config.yaml
activation: "squared_relu"
norm_eps: 1e-05
rope_base: 524.0
attn_scale: 0.115
bias: "none"
init: "trunc"
optimizer: "adamw"
beta2: 0.99
lr_head: 0.00525
warmup_steps: 273
schedule: "wsd"
Each number is 500 + 50 x the weight over its row's rms, rounded and kept within 0 to 999. Layers, rows and columns count from 0. Numbers have three digits each. The size before them is the row's rms in percent of the matrix's.

# v: layer 12 attention value, 256x256, rms 0.0683, rows 49-127, columns 0-63
# o: layer 12 attention output (transposed), 256x256, rms 0.0705, rows 49-127, columns 0-63
# q: layer 12 attention query, 256x256, rms 0.0666, rows 128-148, columns 0-63
# k: layer 12 attention key, 256x256, rms 0.0645, rows 128-148, columns 0-63
v49 090:461485453532492509481511361493496552513472548559528515515473488438468507529492463451541564530494431492537534465491507521565389541472522500473523499441513483482587532478517483559523481579392579
o49 089:499553503574532446489496504527482498458464498507516486446515497466520558474531557558432537462606524434616479427491506541500408489510459485602488496469565495534490540451487411475513462632504465
v50 100:571532548492464487481430422482530446508556477499446510447491484509432430502446545545533462510515509526478631462479427547394449557508430427495548399487457437498448558509553507521444664488575549
o50 098:381497483545495468450533502495394486460544489511480571557512535483496462559392533499557545506600453387428501402325546585473492578454530500408591497546470519456436427526498557523489503423536537
v51 089:505509527479484566371511547512463537480438430519612488421592521462505478513522477519557502515456542447527506518459534452585521567546461419485453571512424394498480467487563549469493500551573497
o51 088:483563510520495503489492537452445492513463528508491560478587472488593436484509437544515494455486465472562538562332544428529592466506546492489483524543433427459535468406469517472560484466490421
v52 095:439565482615543544481511403549531540473506536513593555525499523508549438488448562555447531523504474505514554371603518461463551555480533644601494522519508536527577610482390511339588475430519452
o52 093:543485458523465516460430432550470554503606537491553471566472542522473461498479490555568511590506483446504564464677417503509429546481558476471475559520523504447438691460495491445496532472562514
v53 098:437462505542498467533532488567473561510444480520487524566524433444569535488441488487478538532536618506468477456476433416556587462429472514509527462482502529517507570493468490477548470507502633
o53 093:541482562541407479529531560517487535501445533528384463480541446484510504487509499557509534517608520488465551581453475578465558523437554557529518421398507516422517622541491493476477467587509480
v54 106:413510527531501528468493518502498523494523480564588525442474535453517510499529444516499503534489540541536610506502509565400521484526475538524480709521487519473547525532481549507494591422468502
o54 106:495495462484485541412534514481500511490558532534582525459439530522533549515488516484460431537496562536515508511502534535423504385538532520560491633468333546427464497538534549493512459511566515
v55 116:562499485517493532468507539477548502567460430496570514508531472494521562461465547557475419490524508426461478601457531366420459532503426438560474515542530447507491470464530495487465471536622495
o55 111:554550529476488534505535615491504493571447549477464470524537457597582467504457459495559478493504507400566462504476565489539578599473612592498518472549467484472439467464590533436592478594481510
v56 106:483520460468547527467414472469530491429532506561485560501542435531484465513515524502541526514518484498501488465526474492478474469475555549487586409504383539463570527527412491520456461488516414
o56 101:502501526468516474538453434479547487515575474563521453506540536527500443451527530524541530500482477512471556465551566547480486568494589423492471465523520462551522485372377472469527534488578478
v57 097:508546465543531534535490463500473504588474454451526465540611446516577482453532580537515513480470546535423483483536435455523434547425430472418547487526490460427520569590480474481523457568525618
o57 097:474515532468511476544534452371402486527488483478456475567562427457503492482529525503525494469537554506540503495659467500521532499470500432468515524477527461395564586500429492491478532499455550
v58 097:462497445415436526540495564492540431469574513570473495498461468538551554479534515490483548433479511540541526566507418470503580471547540514433512468525437572467486466595508464494540396380502493
o58 093:501433506481462454559502515505621465549544497562554488509420507531555543534568467471542473473423429537552482534600449478483606498524506499492433542521494520614513505567446532418502491472530488
v59 088:592499537465477526423549481533481555501413530560467475510532507494523501587495438655478481526498542491515454551488528614506427477434525513435475553468458522424489472524548541407459425627434524
o59 086:523512603526537529546512500499482481506470456513459452528484535505570488551541480552493553380483480406547426504531507505497473435421446574531469472454578507505537528442451492456470465534486552
v60 101:545526521523492396455413492505563508536456526532532465549481509480425525479567489473510403542509572406420330471487394370524500391513454481534538391520465422492550505515479480562488592481503505
o60 098:472533529424549463499491429518640479493495496494474478462583484486420504447559482497498476490588483435375484514445495544531568550509540596492531451491446417493540419455448466494563478481559472
v61 109:517480482523470517497474423504478465526463529550457518486505559504537482448432489471571551482472500524507456411482517426558479492615496416436452393495598433507405501460515539488543535519598463
o61 103:489498504593522489441520504541412521566493601471527626518448481521435511493482442473453471495535462470490472399484480533512533532499570517489425573497627537414495531463525496557460555498459478
v62 111:501493485462525542525504433519547518511512468533504639505445546458546467539629526454506521482506490541552441544496476470481424483613483407450494592516620423521531477484539443496528497487511395
o62 108:517471465462492514456439459497454496423548513542571520510455488509481545458558461516459531519473562476622462472459460442566535466492555476518493589543540477521499513556580537543506511521573470
v63 103:433481565536473524490545565529472469592459487499494527596486445452500510507528508535468527493487570523535453567477551512467518449460490493610479631504611562598544465444521578505463524538456484
o63 102:544525452520510571501513600478533499480509553399462459536483528542437557463472524505446515461459578407542451527510519508519509490486503515589523509468486498504496543481519479508484537549449497
v64 104:424469515502529530444506521480477464479558408518588528449453458449490497430323476514519491513473466470444433425488543505545426543528462411527476530504570495481560523515462491474439620479393576
o64 102:444482562420489457492582534445487487536478493570436505503439557483535502545493452434487479465537441455411414426486561519482508539486489437456398528538456455381440458411506443424493596497496411
v65 100:486464473403458554594476420525591491412482465516574466481499500518507548485469487507503470476533527490539493606475520468457498453511544498548526462557465472452501532436556509528522453468487538
o65 099:483536512483502528500522523469535466474491429608514505506530509586516543547545479423493432581563446592501451576473449466390509534520567549574455482471458537524513477460515430549561529578581491
v66 099:494546489557488626466501454528582483423400549505572488516547479549561545513475621585472461485537541473514479461540486453489568434467558582516493433537489592485541463509503511480573456493454495
o66 101:520488493570464523510502486453527478495430560487482496602600449517498493562534505461543476518510460477528439524564403510495493491502522496518535494540509534520486569470435458483506610497491554
v67 090:462506531505569573498520494464416509569548430513565454482493554464415496533512512430528486475510494567534587518502534500541456466450547514512361478474447468510440449489555543538563485542465510
o67 087:496489377520537561501531531536510506481525434466607461495492480462471514557373486445483474456488434521610485505513574407506440404375534468506499443486471432522402425520474532496636501486487474
v68 107:511484509494428525453425552497563484526547436569501581495485400519523477520553544506503594512491531563491590372520360525514492519512487507483462457481563558473461554507539461584477519505534498
o68 105:428467473532475532554517479516548513510597421548534481530467425402471521502494484512584559450454516445436482421534529523547483529485504492509518558564576560472439567503515564553504556389577523
v69 098:463525537536524488531489595482505505528492479509500504496503390552583527395410513450481586492510564611481600458520544537483501458435560465624489384505567561426484516469433494491498568522528585
o69 093:441458487555492548513527519462432496530539489452487501497475519504511503494447505413451467496480550500486474493584528519431432464483484459550504412452475560502519553561382514562472589510540544
v70 106:463547531470511507497488518539472483498535484452540484493543549500442484519545455629506497508583424478502520521496565494435440519552433508481437625521486458504501474542514503401513390495496518
o70 101:511543479417482590484474633464545507505485513518403479519445478548448468489489501544506445523463467620482422519401470489498572523522488421476490541448445467396426478461482508440541444497535468
v71 104:500550457476482545499446504556530525503529533537504564509461522586524439542601447524462521542567478439513556480479440537479500554433452484453512585483524581489542534542464435623479450505552421
o71 100:584521442553428419484415514490533530496560504438509493491524474445466507484501535580577452471502492509509516507404434505503478613443556455548465538519502448453484535494498500566495447565674514
v72 098:441555524468554452559550449467544539604584493608629466510490481469500512511545427514470524541453555449465577542438532543491513593453557477480582584545555598560540588543473477564531546466500580
o72 093:463570498600503424505553495447492454497520499480504477509503440478486530504572495498443466496518566503504463496432528606509594504632526528546540567502461520560569584534469475484521487561641459
v73 098:523486465469598427583547504518512463484586546529490543528536504469451539524497499420526435558560459393465461536500560473537420489542609575456525616583456509577614410512459447441484484522507451
o73 096:521493527426538496491549569466492516502471491547452414472537459525503465447588583589493451589554575614539482528458568486572516500531511481562461545483528512586463510510558514419535500567550483
v74 110:452458471559429496484496441436510500479379568501311524524444488553516437519469505424534438530484553493510404450508481483454392447524474542520467493488461515505500471524424515467534522579465393
o74 106:507512548497494541497484519481576514468492461515551536442479580506526448485489464560505493483492517343432491497577425384500347604540489560552384534488512541644531500456460472534545572488465520
v75 100:485474545504468504478496497522459496514491447472522604518459604482452473509590466503474497589521546555457471433447481471495503442496454515357451538509440429530468468457539490516498381565513507
o75 098:554560492516499492495497550492512513516514506518514512485447459518405472527545469574489522491522590585509492512423463559534565496501527494472510451476476465435439523465514536507507483539447511
v76 117:422493484469565488538514493487567481544572531530520485492550523511464577501533570466419433485514506491414437590469485548575512436426524557475559537545486480483447427458569438554491469469499574
o76 113:460529551505471468542539553428465476551514479495547509494528493459462512541505466411426438521435592545436494564605575518473593512539542582579512503513546358484488500492549517537478517487519520
v77 085:551404517515465528510511602461550494499440542534530502524542412497519457493533506468454415477499544441552550466524617579563560387495500526473535553521571423528593414540581551551580512471588419
o77 085:517524523549497501553462551399515495502523447514578478494475502516515501460527450471497447457457512565457631519589545411537499514551607533544520469541537380533494467473627518532523541500594480
v78 103:518468493462522502557502344485512496463580495500553495479515492567513452479397456548463501472537508488427566519437521580567517472418590502429529496487525486490510493500422489515444506512520471
o78 103:481542425569468460534488479517483492536490431471481482503481488591481496485475516556490491490505437544457544531272491523523550572495533503473442551480523499420506421439478501505382493507565409
v79 100:534535460535426481527513553480419486519464546495431489496483452566466407501391508459577454464495508449564579375502455574519555487488420425551405494419512457502483447519557434538541569433495507
o79 096:472494494523519500574481524517584528481537533496533561474493534486537494495467410469499495458570432464448528437456488440464443534408475528513433560509510475486503463477524483544561480433536531
v80 095:493496492598522492550536467443433525465561538483586522498507468524526476489480526467481474540435528447502576433553382419448435486506536552535516545457392585537529441471355489495529590514515568
o80 095:467452416394502507524590525503507542455453449510471513498540486532532455531557485521473521569567538503485523438492502563398414441517514500447522591524336628548496504519433454519550495479519533
v81 106:477514505512494560482441398503491518494495507486531462470416454495539485622447517505448410482453418436530400574561537436491458640561471549554530441387501530520461463524442503425510583414508516
o81 104:555446533503461472475480460611541443424483506432501533447415560545505511512458521489543474544540353369454523523561482434428464534500583532427436495521485543517515411474443462499487479389581476
v82 102:483462457522537508486440525522490476561433474548484482468531462529423442480493495489597507460554416599559524550438565498498515540609513488541521464533462525457508514481459480581512563503465487
o82 101:534445417486530517461523466474526451512524524495581554501406611532504444405443568471469534438495535475556553510394545470551494469506488443555500406562434511507481386485494510539471469501459456
v83 110:601491453549522513555515471466493508427477531433470585564429524508463475528473522483506514518553507416477492471477504507513564420495498475426444603498571490552479471556495487586483552454504502
o83 107:631548454468469500504458475533505519513527528430453452523505522518424541512562541517556553474466599493446522468486484477577489543483536526399452589531506480550454467537617561514470478522500462
v84 111:531485474457497514466523533538550551573392479513477446490526483560493508503537490533474494470525490502447401631502588377527591505547498488552568524510474476488591574496564531519545550555520471
o84 106:589458573457492399478624422445501569442484583511472549501565503450525530441467460409553511470516439374565492563405473349496539487547481483523463443513427487479601525486539451545493401451552588
v85 100:486444511502492592495529476483485573512433425494442533477515545436525532530505568503554471451500440463408660544483537512545532505448517493435498506492577454404486506505513538518517484553429579
o85 100:562495553556509511515422531476502498504456560480537473502507466515516547467467540480537507383536467458674511623626524398546477410472450479545490442494554466508506492493505612478477590554358383
v86 094:547476514541504491456455623567556500507465435518602492471461429441505540539556509600517454496517529534396507457543644423459520463538451537473521544526550509535533524521500501523524547471542477
o86 093:556451430525482455513472447499565530475543555465569469528483490456454505520513525472530511501481464568454552563634582553526546520497561456446571391539493432472493439493523497407533540510605440
v87 108:432463512532504488544525290512446552522449514486430502517402516500401481493483507480525553458499391462474528520512526540476467448517513408458457571456573505502471595503483414489514584470439571
o87 104:547442460534490470472525475529556543495553545543465509489448510469438571462479462433535528484463501359561440485557463404465520472567394394420395553519545519531536465524516464507470536505573462
v88 102:474490518467511530488474506523481416507475504577537511469491602583566491452541471502481447486436488542523553511509512556461428451471473500386546522490550456449525632486524482632502502541499535
o88 099:528531516516497482468485528517474445481531497551622520511463520473535514478549488446520514429588484586526561526654532550490495470453569488520560591526460499496511388488554482527498522555501528
v89 094:517524445524525428542508406539499445442480477426468531487485505541526457516443461461493544520539484523521503459510577526423478466460525501480517487522542429510515628469472501445438481451557479
o89 092:543584518513492484455453488525436477488537507565497495507484475563532525506592527552511513578491556572427525476414450499495457502537520460393437482469559525420498570502544531518451488533513541
v90 095:490437499574496488530560471479510509469562451486531502523465463487538519490558510527466514470549529509433510593485451499441469394473498491565483563527511529465485426455388567553457551524483448
o90 096:560489494425453575486570561471529539539520472491495483496491482549491575542463485550439404547399504510513493544529542525503509496462506510573487481473463533463435480474553532476481521559503560
v91 098:496503507458472582530460437487536554529451508518531482473553540430520485499493462557527543507512524576517532520497478485430453609462482491478477396490475511433481510561518585432547538453490487
o91 095:455545448487496496467499525505491416508538513505426537535467531489496462553508429438490526496446434527440436482511399571451506519498602477484509462483439572449515504473364474488494573488486461
v92 105:475514454516459539478537554462409470547461486487507561508429476510533468534443464469534482514462481575551535445501512547555527520476507522424463488483508495529527522516518541449468472575537507
o92 104:537554450463507458464577502426488462487475525462525546456389517473589501524454518559519492476507565413583548416443475470564535488512489480426488416581584572496475550485502556456434496428444625
v93 095:538465476529536623475436466540533544448541486523489476484521489482475534481556619495487576465471539454524420579518491493538519622545566459490524468528495572501574378411450507534442490523481465
o93 092:484448501526520585525415423451459472516498482443463522513442481575439506505575557529499522442510492435482457527600515528493483506470553482518438533600464484520501438501448490553432453485466353
v94 094:549513439513436508502459543512513424514454455455457515514478518535555534473471592562550495459495460489513487484497414487547514425538449491433473468520547435519495500509475538535485445492525465
o94 091:528532506458477521490467479482557554595465491451469484548513459413461606491512509475534451475558391547509493493530448486600553552382549438448537549508585451429481476418494514525412478501429490
v95 115:563513529393537527471484523497560542438515454534526505501471482505465551500429545462487436477511519501476448581494535502465568384500634477547548453474481545462503474433529558443510434479406382
o95 115:512523572521523597465522453518456486483464450518594473530631533537438517531474452371527526455554395471550436559552504488494432445470513467449507450455401540592503464438481478510588441428480463
v96 110:477468458554500579416495608510489502471574511524534483505550505534512563419447511486596447476497456370478450487497488508593525486575490413531465491492515519442532453520548424524455492567613427
o96 105:565466615439505512549514543432542593597482526561406570490492502476582498468537435436615463489517501410481507514566502411487567546486515538565397462547445457495529472440572474521507495492555458
v97 103:442479554492459503449461522457494484540526487610579551485544505474495525514459464474495497551481464499513495484484628483485455526497433536455522462562476521492547531492462511523483517618450416
o97 100:558549567594490460464432469475494460529606534485524543449485502481588477468540476443578494469522632534625582547595585492527540450484534543617541445544476413478554518435421476544516628575506471
v98 095:458546561442531522452479533517513494478478513542512529488475482487480439495510495521478472498545480482482569378497626552498507566539501556441522484498574487508511476541481484503485368478432431
o98 091:472519499581538509474430453586534430529530490469578510484481367480499460487418511517516438458532482523521488435529569509631535552516456472483528472517527435512442474407511503466535561441541478
v99 098:472514422443535509536524587582523561536538446572617445513436577478583538470538482493510557526431528570541470490510571481528512550505622513486551479523442448529470493465574546516530373498577506
o99 097:482541461558535446453501500527464569517524399477588448538454467476462484575554500470394438541535483592538474455609502537514452541539599493538499530433516446598520609471455491554521454590467491
v100 094:477479452422503484544503534476512484469488579499463542544478521551515522521458492481469551498499506556515422641467447462554563427508578502528523426485429563490471566480482470455409508546592331
o100 092:531508524500524524492544460533441564516469519535454535517570584523501462483480544520511551513439620465622607574398434447590535505494463508539508432474561542526532555542560468514437446484432558
v101 102:448459482424483520499494515476512486513666478580591558515466436534547537507517478475441458530468486486442421414508543417523493439464513483409529518545489497501552372551484527473466380484543505
o101 102:540546522450505485545543527479554418503579493447551515458443490604476527449625488507570457490495499491564383494539582485492573472497576503458440526505516407412538511528501545469514506472550453
v102 093:509473438432487499561450640528488453543516469486523565540485501565515510454506534564535594493515453535542517433510481407503571493481484423472514541509602508496577582501519486594524560464595429
o102 089:538520460486524471500524528445521518477580542486536514562498502492437536453547580511559484475499539600561534473459476491564501502476562446505504549502527485343480611517564484535499450521492528
v103 101:503430474528555464438460522450438482538494459518484472498503490456494516510518505507518595518465461555428432520465465481468453460370446502435522442438405568484430442462501525573544427504431513
o103 100:578456567536459471495492511518474526533444422505549546424493477433531528498528532558483599501486399596507562512457583526457470414418500529475479436507494536458460454510484423507539449533454484
v104 114:509410506564533431524516521485422543531718458511591534547504462497463525438462518483464464523468479457455485445494521452456466458469415426517573534472542465520531313451475496505477581527547531
o104 110:467494501416496495521526571452472522497542447476489492452496515574478476476549478506505501531548546520491477377486596625490559530536518550441520475494458429471522467550534484527555512521507480
v105 102:487500488502540488492494618604479556494515478599433486503435424513424450468531522422570538552576498524539551510491579559437643531511531503578592436590450550511582479451455437519516470444468441
o105 100:496500499564548513480500464492550522471581453544555490524474500531475404472491641516479495506516520528525498540520576536530460558511438518525497414473514428536512565567521513531577407544546481
v106 099:518465535498511504482494535464560562452376556567473457483491521462474534431490512509464615504486521502520418429500510468607589530514606509525462447572581500521489466426463511498518496437465494
o106 098:425448518565490565453450452571464457535467466375550544454480498446551475458467556514406478501475512446534463464480500490543474503510507549515524528568571498550456534524518552466443484509443404
v107 102:509447547497485495416522447481488574467384496477423421428496555516492514609549467542467528479440481581555421526499495559526487670466536532585481521471507576502539536478510519501417470470396576
o107 096:461436535438522484495484435521559490462450501513454492456492565517548514577525506542417570461449526397501437466421464480410401497548381460592443476516555551585596538492492459473492491550356492
v108 105:525524532535481486492515399561510503466513485465679533486517594491542476502503469557486527524485467514518418491507476547559423604468544522555426466518520448519492498531545538425483537522471490
o108 099:521505493466494467484512480560391546462560436448487510546498504475539512556496482543451485557487476499500472447476473502503455544383557550531464516474531513415497504432516506444464581457479563
v109 088:479509450524462493474490481501479472472596438523524544513414490517529474467476491501571544578502383487570537468438445478374458479529498487432501437519439513443508464531415460552427352540508525
o109 085:556503536456471465411465509441536534528537497506500467478394524545601479509597496544575524573604525519583456437478458502511488509444497518510489481532440493564507485477446528506509488575552541
v110 090:519448468506514451499514516543475569478521547463373551493411516502447462490531444408489448578571486484504591461505462478441548358519405490478506501453408521459460537407426447521469471475535496
o110 087:479514428464477546476483506576574487522543493523525498464527538469461410439474520497552515504528513527478520520530443555520522470510434471377572389446471503494479483578559500542504409523517525
v111 101:465533525507554451495552468559492538544457578607554508557475488455488479429434459471471605532516468505395518456479549486431464400452463481461533439512557534517491513454391436525546521506478503
o111 098:516508505656468440436507576584466430508560517490516511540470493470468434467522574523462480513519522542532447466434527584541556430491480544521544472438610520455490559571401459473501544609604474
v112 103:522559474525493512589517468512562494556523413433519520463505493488518523549520530367495505504564476563504521599512420522450443509525538557541493446598434460465534594470502472470481576467406514
o112 101:489527531495446526450536486530465473466514429554502454484547437483557529537494524465523490580517534503483500518525452532498542502474547501521563414498462546490462524588506653514489550478489529
v113 100:432489544481512540475467526512452546496453545574405492602439532504447493524623501407482568548455596511522473555491442418508512469567454536574467588491451582487403539447357482619465531473501432
o113 096:514471483476547544470528483591683507509612502513518492484491475439424453471494551479510526465426608420538532531613483486600579481572459539520447566522542518577510566513456461594537428494514533
v114 102:500491491491427526563494415477515501452596590539529470504549496485477437410514448452576558505504409440616538420495500566490461504627499457443441458508498475475487539540560515490504505488566457
o114 101:480504460599553520488457455535475552494511506510523559526461468504489535426554489477537502506537485511561434409417477533495439444584444517506476601512503497527519479531514473559463507467558502
v115 103:507521493455494442520499486463498465467436580483592424506544529482421427487429480592517556454510465404576522501502532443545546533550556532556481507478563450492510484556509524481589595410426453
o115 092:468497461462581481495493456573509478494523471517467533524535516511500535521496545502489484529472481526549539478327430413522490423572444527484454543482419531494473487428451394486571450480550487
v116 097:536586473466540492536520485569515583506420458498455481485461546516477505487514503534459530485527537521446536536538458557494582637408591496481522559494538515421581608519538460487529499449452520
o116 096:482520488526482518481454478528504454480531494531486398506492510432476469480410577495528456462480460519425529548609408475533456613442522424513523524464525533483453545537469563356499442521513460
v117 105:567497529536527461580455483491527502483587529533614503513475417492478530566463555533479472518493476438523538484545621491517493612474631595554519418496603597560568452521498490497559598538483467
o117 104:504503509515545498533438493463524494429530457470497438489451500517530521525535549515521477554510544526548544490645531477561410528512600590532520453572574492601519523531489503468573549466587462
v118 111:513486454625604528492488500515461591518453560508501505513544459434413526524517531456553537534578451512459459472474441439555570443479517533510534463571440556492452420457542463520515528471514574
o118 104:500431516583470518481556507498432506516409549492491488467575508491434453483464633546461469526522506520551488480466572572448533502486504523504534405469613516490451541539560565477503465515520502
v119 089:520484461533392496490513460443517503482568524521477441526522414503401508493524500548481472504488587454472563339535364467463516509496462498467486455460455538460598517544531497589519513470501596
o119 090:392478474541532518584535430439621496460521453532488536544503459466448506578566477516557508406594526505452510456460483544463424395508444549486525506558456522462460544565482448501586473459484537
v120 089:530595531412478478530418483552466426526567503580497487528585423477488441530522475422492531512541535599516579556488452555509500512505509610605551392443484451468438494475488463454506454506480515
o120 088:457469483592534460544479462601433475423481489497544495497523548563486483501454528495532581461539499512476578569432501556461458465467427557595499411418503506563423458477383466606502463431551586
v121 096:491545498468495519457535496486497620463506550437443543490459513432517421444512500470468621554497497484527444515517461482467575553444482458491496451448417470447496502509468464457579521469576496
o121 093:498471524548473475443421504476390493450486547472521560515476555529553381448430504574504535558432478429466490529471419463489478491474453498471516477493454503438447558594476527435480490478562513
v122 090:542483454529521471559548530557550475490543487522528565477509481521449528489644501463484557560497541410512531485504497513536544568534523545481485560534516576599537543481513454552498560418552515
o122 088:517466410492449498566519528498490567468462486530458451531479404451421525460639551505589533516466571586352498524468590492556513529554515427472481641489564541480474525598572558541476485432631448
v123 095:596514441511474429501568530527526488527575408482409565477464515490574500466494516453493592475516485605493518520471408601474544466430491512513457464530571447513532501470540466544396484555515530
o123 092:477449527500467476453457550408431532516526485473519519508403543485563578558474450527486476493483532522457448480508471493503451573366503557564487463517587442483435563559543627497385565524464549
v124 099:490494464473518462567498369508494450468535549480439474490529485523517519539445415552541482508531473541529506466453586491491352517537552528520493516509521541502533507539441513489493387504476582
o124 097:482465462526499520532452542551488518508415490492473481465494545551532549472508529552508492558606539558552458484406508423428458466478462480605441492442521626523535413464493422502493481605522501
v125 101:485470446561441418427530652485527462481547507515580473466471495512470532462472499549589440479431451386546473395505493465503593543604519498493491490548410560586516504530569467497552531458565515
o125 098:483445498511525519559508470465642608545481461586503536569414483509477472496577500517523469541537497560470514519359583398516488445539476546500527623545508513450518538543585498467544456493476474
v126 106:418515470493513563572479484518473560597467428527606504537495446502536493566405521487595472461472496494508536516469460509607498592463529455495527519483416485474478517530464453453550515518480542
o126 101:488557515527506471534566547470575486486545495546471487496495477525526468478466537523476466511579454428594541506431433471546577546457579449527477481485482524470568565458409476522475462489526431
v127 113:519465450539522569603591496449455550471479513446487555536566477392514501476458495502615513509504642430496529526512495472528593451487513458423491513521495496475478468539512567372594564486516486
o127 112:513480533503485507545522541409367515486414545494428588581546554551491525533525479454591511535472516495494498573548445446440525451487561506401426459427436565472490543519472517467467492448520463
q128 063:472464539520594442444561536606469501486472454480409596562534457517515535550501495420461481503548494617484537440477458521486561479500493559482587591505466396562456424516509551541493490538590410
k128 051:608547419585529460534476530409526488531586520409534539459520511527529516415490491467520496427518497459552432553527498494442460542500504508633451553588453535486498527524379514511473448493460582
q129 069:484562497516454476479481470534554544491465558553455516524452552458516391602424495488551513405503513474493656505498492462433535495498526514549551580513548520570515445467542533467477541526597377
k129 060:463520569550536509499450511555448440525453484583494513552474393589442514586445458470481502397507535531485408503440539452373478471445460522413561446499451459487585459472565590563524488563556558
q130 067:488476544481506497446491462454500496471483390557440502478524428499565570436550460531494504590477462515520363547510527549508517520525475467420457488493541590443536527637467441510509539521384549
k130 054:588475366419506507573481489490481535495560492352576467474549526470538368442412553477508509614502474459480565477510412460524455532514554474569446484472512593559473504455522476510442443460532482
q131 058:574455504467579493510515543536450447496582501455380524528588526528513574472357424555478473479578545583469503454467375412388475508497559501467539489454533470458519578466513528512522463484550452
k131 049:509488545526473487490650486451488501534575465413576525428559504545510566519494506383560523575456530509463407490518521493560470566581410494583503542508568504540550524533446522527455530564518463
q132 066:455515434472416526556465623501533562433462580553564557488472507459502468648506460500516521453482565403484589494546527517492522447470500507543549492522514426519520504520520481514489517476487466
k132 058:427529571508566491414572496531449459562452505535430428570449471523471543509485435496499517475542534515502502521455509501457553487472446526368542446458408521503491425518558497505489546554556482
q133 070:419523476510473560496475523406489434521441482608575501434475447438436495460579541508563553576443455380497419531525475503551459485490455486497479463483535487434532534499456437510530484495416622
k133 052:503452530479501491524448504434558623468540484395519498529544559478585447410567544629445458572552510515512522502511566544608531477578527473431458547565512577465408527606502502555546503560552521
q134 068:502460474456559535467507368506526570535516468469449494556502451509556464537594520394462513514510435559502465483494565566448530479560531542550472522556411497575475456484536466499415534511449439
k134 057:573524423487512449584396537510528394466424419483504502541531456483538487501486510570505469450473611433535509478497480458401472450484514466458518476426547416521503527547474575558536434464564607
q135 059:456470488543524556532479468478632572450476515462500401518525578435463423524485521541433583437509457541472514550567506548447521513587465479492453467534458502496451413457481527568517538467474391
k135 055:544483550497630417514565472535491551533505442462476494430460525536483423476508554497532480520571512483484516463438468471519440558440516562523536426466581542516545546457579571547444443543560569
q136 067:522522553453497509541494532550548540465489552476597500508491529541456459601413496463522468347499575500500589475491552486437554452496539570565569489528501388527520485513551585565534570439566382
k136 063:390480544512500524406495530550490452516442549556413428596456492504517533542487450550544519519526510541495518471416599509460537476473469552414507504454476476457466469521461512517502554504488525
q137 076:432545408491516504505513560472498450505409492528553443451473436440533478508578532511481537538463539372513422555538518522511500445453504539469445429446490501477495509526502423516513529484404600
k137 056:474433479458452527532454503468547534509533506381537492486516635462535481400445531563459454580527451533539562542563520556535484553581530519541472507544534522461459492557533466463436478498545463
q138 070:565409444512520461509517355521504470569460515409434524539517500595491526529524497472520413497526428593531498428356491560504442533566580496544468462530503460507471511540490527503505492530559512
k138 060:564561444539462572448533498510533444459554457579499461497468412454476505515478504610591467404379535414517447566512434472470515502510391515508500527410460388586522508481473456492610552458478446
q139 067:471481517486607577579403506491551583444490554470570404469491492508470589542476540443478569410511459592508505415523519455501496506523569505522499473561499483485450423503496515608425528527542476
k139 055:563502528481452396476617440571528501579573475579437468524454529527512502437443427517525447526553483467524591514455524565462500435483507565432542472518455487519492495465480548461571508464581527
q140 078:410471442509410488492517494458657467432486466572497527444450580478483393446565472484468395490478531425421528498563490584497521497484448534563513515477544492556439611461559439413467498448508472
k140 064:403471505474673471520367493476472531495428517396522462557562471432456515533551554419449615506545505525582472495470514434496568553497488454476459441510561500478516456585567487599441404564486508
q141 064:513478468533510494433432367407494475541469540509526434489490509482453422495492471595460428517488506480480539515462471511533430477521542640505435393483501524502502531497524463417469552569503572
k141 057:556556398472471552520435544467468558567486498479447479471459419522414395505458529417555660489476411592535474524549489432502448522458550390478463507586510545576468505473437433584473460455488497
q142 089:450474465531484508498534542474529437561405497586485462465489482434489475513662531485475477575473542391513464541529471552593535450501511526489469542478539485431489535547468412448491505455433582
k142 061:510447484515513435543493515463529542456523397412584562440621617458605482433484535539477453571547504530496511573587408437544442537509505446529518497518505537541484549562558443495488445475511457
q143 073:481475432568546501437531467505497512539443507564479461546493535493455487435575491564485508498517451473513428432466391517472447532475445492423398511510489515429536521480430427485510492562386579
k143 053:643549529521542490541405459457468482441551466432533552425559476512472546528577561476470531566448552474456513514538472499510565521454505483542537502459546550533486475438528554518472422492506540
q144 084:457502472517517473504488486528609539455503526532535507448457522441489409479524438518504451485504499412467516493559442507504490534533512496527497451431506571514563561447481508430436425459454425
k144 074:464546622439511538496426590451477568517381529476501461491492535497486502546547551464425560608567488580529461575544574497507502511495522456470439502546485611441511456527576425490458435578521570
q145 078:555550482444450517541415540467451458602520459474520463482492460441540409417473428568441549540447547447477563608494544451516457480474466480483443493565496442503557451497480577469591532442472493
k145 054:462429495483500523547471428570532538439506472582520559502516429507438501538445509482566466503458477537610382493498455413484502542521479591473496443429491511516551547541450374485489434529507572
q146 092:490501455507496505504503556475526433525415489556519433449467492451501520515575529523502492499475542423524453514550468552532572454432514564547448452445476491417478485545495450558495490472456558
k146 071:529451440496526436470485479441475518461468435436498534453573583426586498429559531484385464537524461460453537529578433539575512544548511439494502549498579500550492476519560494405463512506447500
q147 071:434508455519512414441521524557483512535463518517449560463432524500466523511472474512439467494589444466484407471486450516511442611529506401489484489482460527456505575445449451495508378505362531
k147 060:534615581530536632533406510383486462514428491454517470511588425440486563499519520562577612502442563486501506519514557524530594435488507444450489509465480477531498488486546543439430517419524510
q148 089:497515549508458496411499503409472456549484474553400562502510459522526455606539474471537400514491561469468457534423531558550480485540547492535559563515515436510546443553528469379585510488526514
k148 071:527495458513502516486558461596525440452612520592552518554578468509495520446455483559528505482428554490523553423448521492441521468437472580495547527444458453571444512567370540583578541505573490